Weights of a small GPT-style language model, trained from scratch on English Wikipedia.
Size: 9 layers, width 160, 5 heads of 32, MLP 640 GELU, vocabulary 8192, 5.4M parameters.
Each number is 500 + 40 x the weight over its row's rms, rounded and kept within 0 to 999. Layers, rows and columns count from 0. Numbers have three digits each. The size before them is the row's rms in percent of the matrix's.

# up: layer 4 MLP up, 640x160, rms 0.0724, rows 376-445, columns 0-39
# down: layer 4 MLP down (transposed), 640x160, rms 0.0727, rows 376-445, columns 0-39
up376 090:429518498561442503492490515488502464478494480556491498562447487532536477490503523555462574540460514455407512557488513517
down376 094:501503493485544466502527527470509571413478527490537562391475536543377492526514564448494534486486478521519535528466530469
up377 102:484503487465488557489482414536550517524478521573491568572490534557506517527476508456446529572459462504536503492461514484
down377 092:535511446533583474491569578434416434541538506538534432416515510437541479530552543452481464488519462490497505547496526468
up378 093:493534547507466467504447584499478463484458437461566489487485485411507409541419441522555447448490529484489511498496554563
down378 094:448448470545530548489444527469515509469512527452519517435469461485515499461466544526516519575569515532499599429537448462
up379 106:494464469528555598521532452561496487527508465514503504444476551480496525581581516473517550527487579566477480499504415479
down379 108:547440591476466486487433477423514527497438435538584525494481533475502560563487488568536499471520520521482470477423451496
up380 090:578520432503504540548493451457421477518500538460516497454465422467542441481430508513490436527549515539528521401510510534
down380 090:499532508489528451449484525498473499470530493545571545538495514539526527499547522463503564466567514487482492537449466531
up381 099:534518538511500531446436507512561569475508473449554559525450539458530520446513521509515439581453532422517500455494479470
down381 093:489480505496490455468528474469459523436509470514578517515525466468501538527568461524503452556470478537428518480464500531
up382 096:436453428549514536467467482548456488463567544508458408488484583432484500477549460486383506478538510533474491543485525541
down382 103:466507494463482496588496510512577502452472467486465556571509511466532508504507469535514499460559481541504494558530503484
up383 106:541465504493492523428513508565560503510515503527553553455511484490466454457453531533437441560508462483489483494485519479
down383 098:499583484560543513503481462476500457505507498440444480499467490510547557511508474460502483424501529541481445486528452559
up384 092:553494511549517539587442462459510582547508443466449488472506494501476588532500525461503453495530533504487539544544513460
down384 095:441530461500452463475472438495511379490437513498446541388526540450561439460455503583467474477458511512424507514509520588
up385 093:432477472426454484515526510475562598504474518514492463529536489512451481429505548529508466451457466460528498422515543574
down385 108:512538477540576564475527399509522469511433517447502489435516474460514538487433491478458460495472523505504452491498515513
up386 103:552509504487487483567534461467499527466431465503506539561513479476471528476526531457478557482468524478460524505478493537
down386 111:456506524532525565539408441562547520592462481558464508443449394448503509524490550544513507552484468510525453502504533535
up387 098:575485501429483451429491535424471439521497557485496445529585538520499504488408544536469422535476512521517510511524476488
down387 103:578512632484500505487493544450521503502557474503481472429499534544448523494464446482544553561511488549482464507521507513
up388 101:504465458477497506577505564479522504432490529534556483533526548520460495479477486516448524478504502516517490580467506530
down388 113:486517431507546444551467467456502489428509478477513442482508534511572470519540511533527527505426534548484462545527545495
up389 101:502497489482483485481485552448581467518481482501437534510476460489598467526505527445550482479456431503473436479440512517
down389 104:541535512512562420488525518455472435432568551542525441483535583499518501481458484589501487533491520439525532552513508514
up390 099:516523527559501469480533543441573451499483443527482474484481503509512486517521517550543517465465536497600497513483432489
down390 100:513420486448502499519530527513440527391478519470520509532475487482505499497451557467504421541598423494470470540506510521
up391 095:532481536444444466442540486511590521531475501477554435543449547490516508409447492556408480546532421525532520479455503533
down391 106:479447480512553528604566503499497427488505541505441504573511458492534483520492504449525511453480543506520456525575464519
up392 113:491496505521505537497480431551419484481577422510474484484492484498445514462469591463537543474465504428469505531511421510
down392 103:534554492421498481499531495492406501490464522501470499515469631553442514540474535433500506519498468525507483516486522464
up393 104:508476523595539526487498529527571489482502453483505532487549545461528419455493508524496503452513510513484484482486545578
down393 110:502475434511516523508508471499477569422484503501492449509445549511498428581557539454450454556467555463519496490471529474
up394 097:440508470443489464473453528466518558489490500527433483411553550536513486451435542529480570532499524487551497421544489540
down394 110:517525543501489468449621497560549494514513531521484484499472541497568457462500410563519497526510489517438490475529493538
up395 099:525524494421487514470448508563425489510461502487511506573507557482457442477512488497519527482502461483491578517561493574
down395 116:547518553524522479530515517489552467543526598479484536629446544458480522451529476541481477509444495581488570481561472587
up396 107:483550479551443443512487492527492524509471453493505471435544537391491476550552473478536529398480516490437437485475462530
down396 088:474515505502509437463478566466528510496489579525506538638540490583474507464473544483537503463500490505541495487543523419
up397 091:529504509523437551577416503493535460512519567452479450558537556436507464522486477520503537496486520500538483451531483466
down397 101:517487481414523474405539477455550498494495505522406459536502428461496468490487606495467473494495473455417485547510464515
up398 097:524524450544427601543507597486479528562468525455469486453513426521543492560543493416420528497570487560451500519513436494
down398 087:464507579541533474478426430459454430464527514515497463491450471516458474431527476532521517494456441456498508522433419523
up399 099:582530520606473498625428507591504507501488484462513572513513475455414542506524503435491530486469439535492557503422478503
down399 095:549492432471530539506552494440471521505540480607505451476515536506451502511506470491488433554515501484472573536503519514
up400 116:504477454539554485544507465495509494564426454516434496512466503524507471464494597549441460554505445468475506469501504511
down400 111:481486539459558509452478506510505485527499473535416459553539473508552466498478477425521537499545490487422449506460478530
up401 092:542464455510473504487469539480488441557449494518517475487525470445524528557561444555512517494500489491450526480495538503
down401 087:498546595550501456481533475571487504547542495505482533533537489533414512528399519406470553412463450385502461501552553486
up402 108:507477466453521528543586442494519544529499589501480542484493476517573461509536518474447519475469466500532473499506490516
down402 102:514465536529483424573489594471427488541476506465534514477550534509519515559541527527519499554507547497443432473431465544
up403 092:498493399512550478522475559515472509569527486463461547469524506489477515569432478497474511399499489524508426508515484458
down403 079:491608550532473533436511430573519446503493507505382443556428473539520463445533530484541483576486533447494504474496525488
up404 101:520428535501456532426418502497527527455484466429514452507576519510530457442485579453466450478486534526451540456509518512
down404 106:518509498558509510420557467489461563496529452526512521544487515534501516393495524555553428471551464469406489566504514477
up405 107:518499467527537451558519491539491568497528547478505477530473472461512498471491595465507489563467518474438518435511476540
down405 110:532401507542535523537471458481515401436493524418523535467468538502499546471585577515459456579517576403477538471510479512
up406 103:538458512496513499474475505498461576485469552466496472479486523503502481578516425454473456513483523529489439492491548552
down406 098:517548493444493490495531474496431450533517550577451451506465496554504470517513491503549499453552515544395502433512461429
up407 097:520494613497520467488533563483546471614484476518481418540489527475451519505460534540540519458489514514545461529457530565
down407 112:516459531595545417446499476478451488491532475516473531520492498473472475521554461443535474478529480553430526529507464538
up408 091:499502492526459492517514574495522600489418483561479457543444450461544373473487551540540511532527467470552589571537521537
down408 095:439469453478621474556539536458537494479481493469478486453576505523510473448554489508528555453563478481458534483517496475
up409 098:455504445492527463559491524456486441525481527543506464514442505479490468539514543474451581503454465513424512467478451526
down409 082:508561556522472451484510477557525470503468477516460468429488541456488473455525463454478541535534516460564492531540538453
up410 099:538501498527470483476509563560473548461547488522515428534485494469461518459482531466471491542461440535491502552457519507
down410 100:567528512482556497479527456506522482466548478523487513501559502514551544529504478430471467488521454466499474550477456494
up411 094:479509490565501495637439445509503511551580456521489485504440460536473543508485531472501493548480447498476446533436431456
down411 100:607473527538515587548486576471383548542531500517484567482524578445554523487501519576485512554456487547482477476521483496
up412 104:503522499492497514573503445459419566548514505522453490538443503487550562465437543458471520492441534595470437494541538560
down412 111:549497448414511458472461533495480453505492430534476494457542449490529489510508437524500486529627532491427562442514486510
up413 098:467490496445483464485483562537512495478569467472417509489470432467469537520539506512480489517448510527526531490443522473
down413 081:584415463450430503490472428512429425527511538574560458488505543476559432538469486388518497536503505501440457494539538494
up414 102:558498505575455461436549526500521509577539528521500488501465501520491566481512495547551468532497510574513510516529561553
down414 096:417446531445463541542486490460475509456400457476489486412570518493500451518529547459489434537489454495420557467463525547
up415 095:494504459492478563548511453497508504457467541422516490507502533436464492517573468515531552481561496416461540475505468442
down415 089:521506563480542418509436471487462495531492408511510545520528484469548502510510530512456479477529533531461505487459506558
up416 096:441586493510480578529519456442504479493480479527540519513455599577537442510502535457522533461485500425474519479572509493
down416 098:535476538513451519493569461480524519480477502469495428488481550550442521500495471496472511499476463414531531480487495442
up417 105:494450456535456591470561514496441549475580483506498456501502496528499472501475522427500530447533494499493518430444507519
down417 111:408435454534542485474523437561495461490509482483550474522457549583483511504441512475482486565490508454536493482510462477
up418 092:509541474530484555552454462520515517473534555467476490589427485490487517506498491510508488581490497537512508492502549467
down418 083:451480537446522435506573541492466497552474461534505545438474463493490565552456553537488532448484543499566509537517429568
up419 095:514465503481503476505541506513555512452396435549497533479541506569582434466492508476516561520568494510439545482487515502
down419 100:517480493502551524494441505539508475565439497394454544502552559578468519526569527539516463458484510531462522492518526469
up420 105:447525517496524432545527479454539457534420452520441551504525513552502447489517547624445526475504466492528457559504518559
down420 091:514516472387449470477482506536480457489536553546499511541465530507523449468522461418492514435420528490446468513464502553
up421 107:468524523525461458509515497548497494532470410507456503540498475427526480503514534503521395480471490500507448501462504468
down421 089:531495496492494516510454473450546522473462478488409486532530522542469500506518495473458582488538469495516498450479552602
up422 108:428505501457569515504451516509579527478539515479505508508490459516454531411503520476495537550519515465458534501545488491
down422 116:547455397514527511490449563487518487544462478486527461581465539453474529455446541541448509478520494538527557529502484450
up423 101:491566502465481410471495529527565462458463566495549557541536584500463526540520517504473513510521471494538478495538500586
down423 103:585487538526500522490420580573503460551455500526537423439458499487465466443569522516443470455563465503480531517502512467
up424 120:469492489477510476493477506405426503491493530514517504467458457523449454476417486468498488437506387428474520422451480464
down424 077:554498437522490473502482410472410489500545510462476447549529538449526504546560585461437479512403538556528454533479500569
up425 096:466505421509394464552473569432465462449508522408520434492462459546494472514478555495476533535455496507491499499424481562
down425 109:471499440455499465473465508540536474528446583497546470518579491541466518443548508484506500452471443435429510484486497541
up426 108:456552492471499493507502420522454517480493432477546445536472491498480520521443490465521463549439520496437469457496555455
down426 096:577484495465527531537581546553503468487473563481465572433515521496457465477491529478500491435524493428502467520488564493
up427 106:470437506466445448525496450519481484477494518486513482519532478514427433464487487499463497450522499608512451467496539573
down427 102:500523548413542455547515483467466466472511454526508482522486525476562503520466481491540513476494534479528468465443448474
up428 089:450489480469490454462471501511531482496460475554463499495439520527551427567451497452516559552619514496514492463435571551
down428 089:516427492522506463524426487512370536502499544456533518464475468498494603522569505555586525544479456455562506491486465496
up429 100:499497508516452475517576503493476557522478484459489474507539570560598455379472535534459481487557472505516548536480464502
down429 107:495423489445603489490541573538534562501494440458434568463459497448495467501522404531570430491526533431512573465544460455
up430 108:522530491490548499422560468515542598409567498467441519497470462568490465508451496480454509484526459501471543508499529486
down430 109:477482504574554523474467529464428501473469495473490437510512529449484498548567500539503475580483532545519468443462542485
up431 103:495478509459538550533517413434479530482499493467470452538491509446483498507478528470516446529515465451462449454419513445
down431 097:570450475479441442465453474504469439481522466461457551493416493516509521436462495502481482535499515565553542488537437511
up432 109:388532477416468487476559476490537424492517483512474451528515489469509472495536579460527478526520388543496533475494454454
down432 103:479557499534539555467528522447449577534490511553513463508536491491525547501539454532493492544477519455480475484479544501
up433 094:525507499422541456497539456530474456563480519465561514457461527572505400527482468479469522478519462577479468508478478474
down433 086:497506451527556510474518491522468591435544519442519414558509504510522513491458514495455512546490504508412477475547540520
up434 100:448519529520523491499614524440555501512470522490492493461560516549516451534535500496428503487451545456458481523477472517
down434 102:454489504531521513524521522503480480489570493502449509500496513512500481456457493579508537518558520483557440469454512471
up435 101:479550542508481519460489461455557473494494488563462475521446520486506522603497535474498577559461451548497620507563424549
down435 109:410479529478492508470486468469529553494504539457496438604490476520524531525495558511499510539501403467559522499423494468
up436 097:527503448506545461529452534516502466453519436546395551491543527487541552539561489518464521521501596481470462590588481531
down436 107:444487536532472491512437465440483551487545491527507512482504501485549465476452521498542536522533509488380543509534532512
up437 102:417488534519516456481425443514479419488457487543443444477469505450537433470454567540494505501496523473504465537497466529
down437 102:471423467487494492485520501520389546482459549462463525514590524514492517464502542468531505526558537497460464506436543553
up438 098:456485519497512447570454451471403422508421514532494442496524454488499452507541511447447561465448436455559538459483496479
down438 105:496524511494503504572559462503582421490518543439510564444504539500503571522508509484507579482500546461493507442540536541
up439 101:443534507503482469524492455505489453465503473541473462479538474560456523534488532453468547487493476513403524565458517518
down439 100:448478503472544535518548484486513495528470460499503446467483506446543596482505483604524515537499491536621435460502486532
up440 105:463556540596503495528563468484498513485483503474539450465494536506532505515523565489476512383520441591511436514443464525
down440 113:509455528561504497510551511473452556473534529511426472572429506516414562492513538560469511492529575534481519571526476445
up441 104:482501546511505478466553510573502477562548514475534518492458540536491507498463480530411450453467436515568498507404460494
down441 098:562497548468507497468429427485568526518560486494478509437492467517506480526463439478462505423472444496490504494494497482
up442 099:498470504539511480568564549485466506529532454486473420477581468507447471485542558527440442496486552498498521491480501503
down442 102:492498487460514514466491512511493487456459496476508474483495489482551465498482408576552475462520493449433498450479552531
up443 098:521510512516526514487500418504483442565522509490571518439538531454453558514505495487471562504511439463442458527474438586
down443 094:529482476465512523542464514507492481469504503482449611540475460516503490529451486617448502517527484435522510483528496472
up444 091:533454510545502507477586551467487530498491488438517573480466524496561468538552477482510561499434506532448442559520442470
down444 093:488566492466491521446457475541445487537496464509544414464526502491537548492549518461481509494501537496529564460523488465
up445 100:452450495579468568410494470529478489498502534460505511507511524460497493526455531445453470491446511438471413529511503476
down445 098:450495504478510504484497558560495541493512612533507525518576431443506430531463490488467556549493528520495479544630510487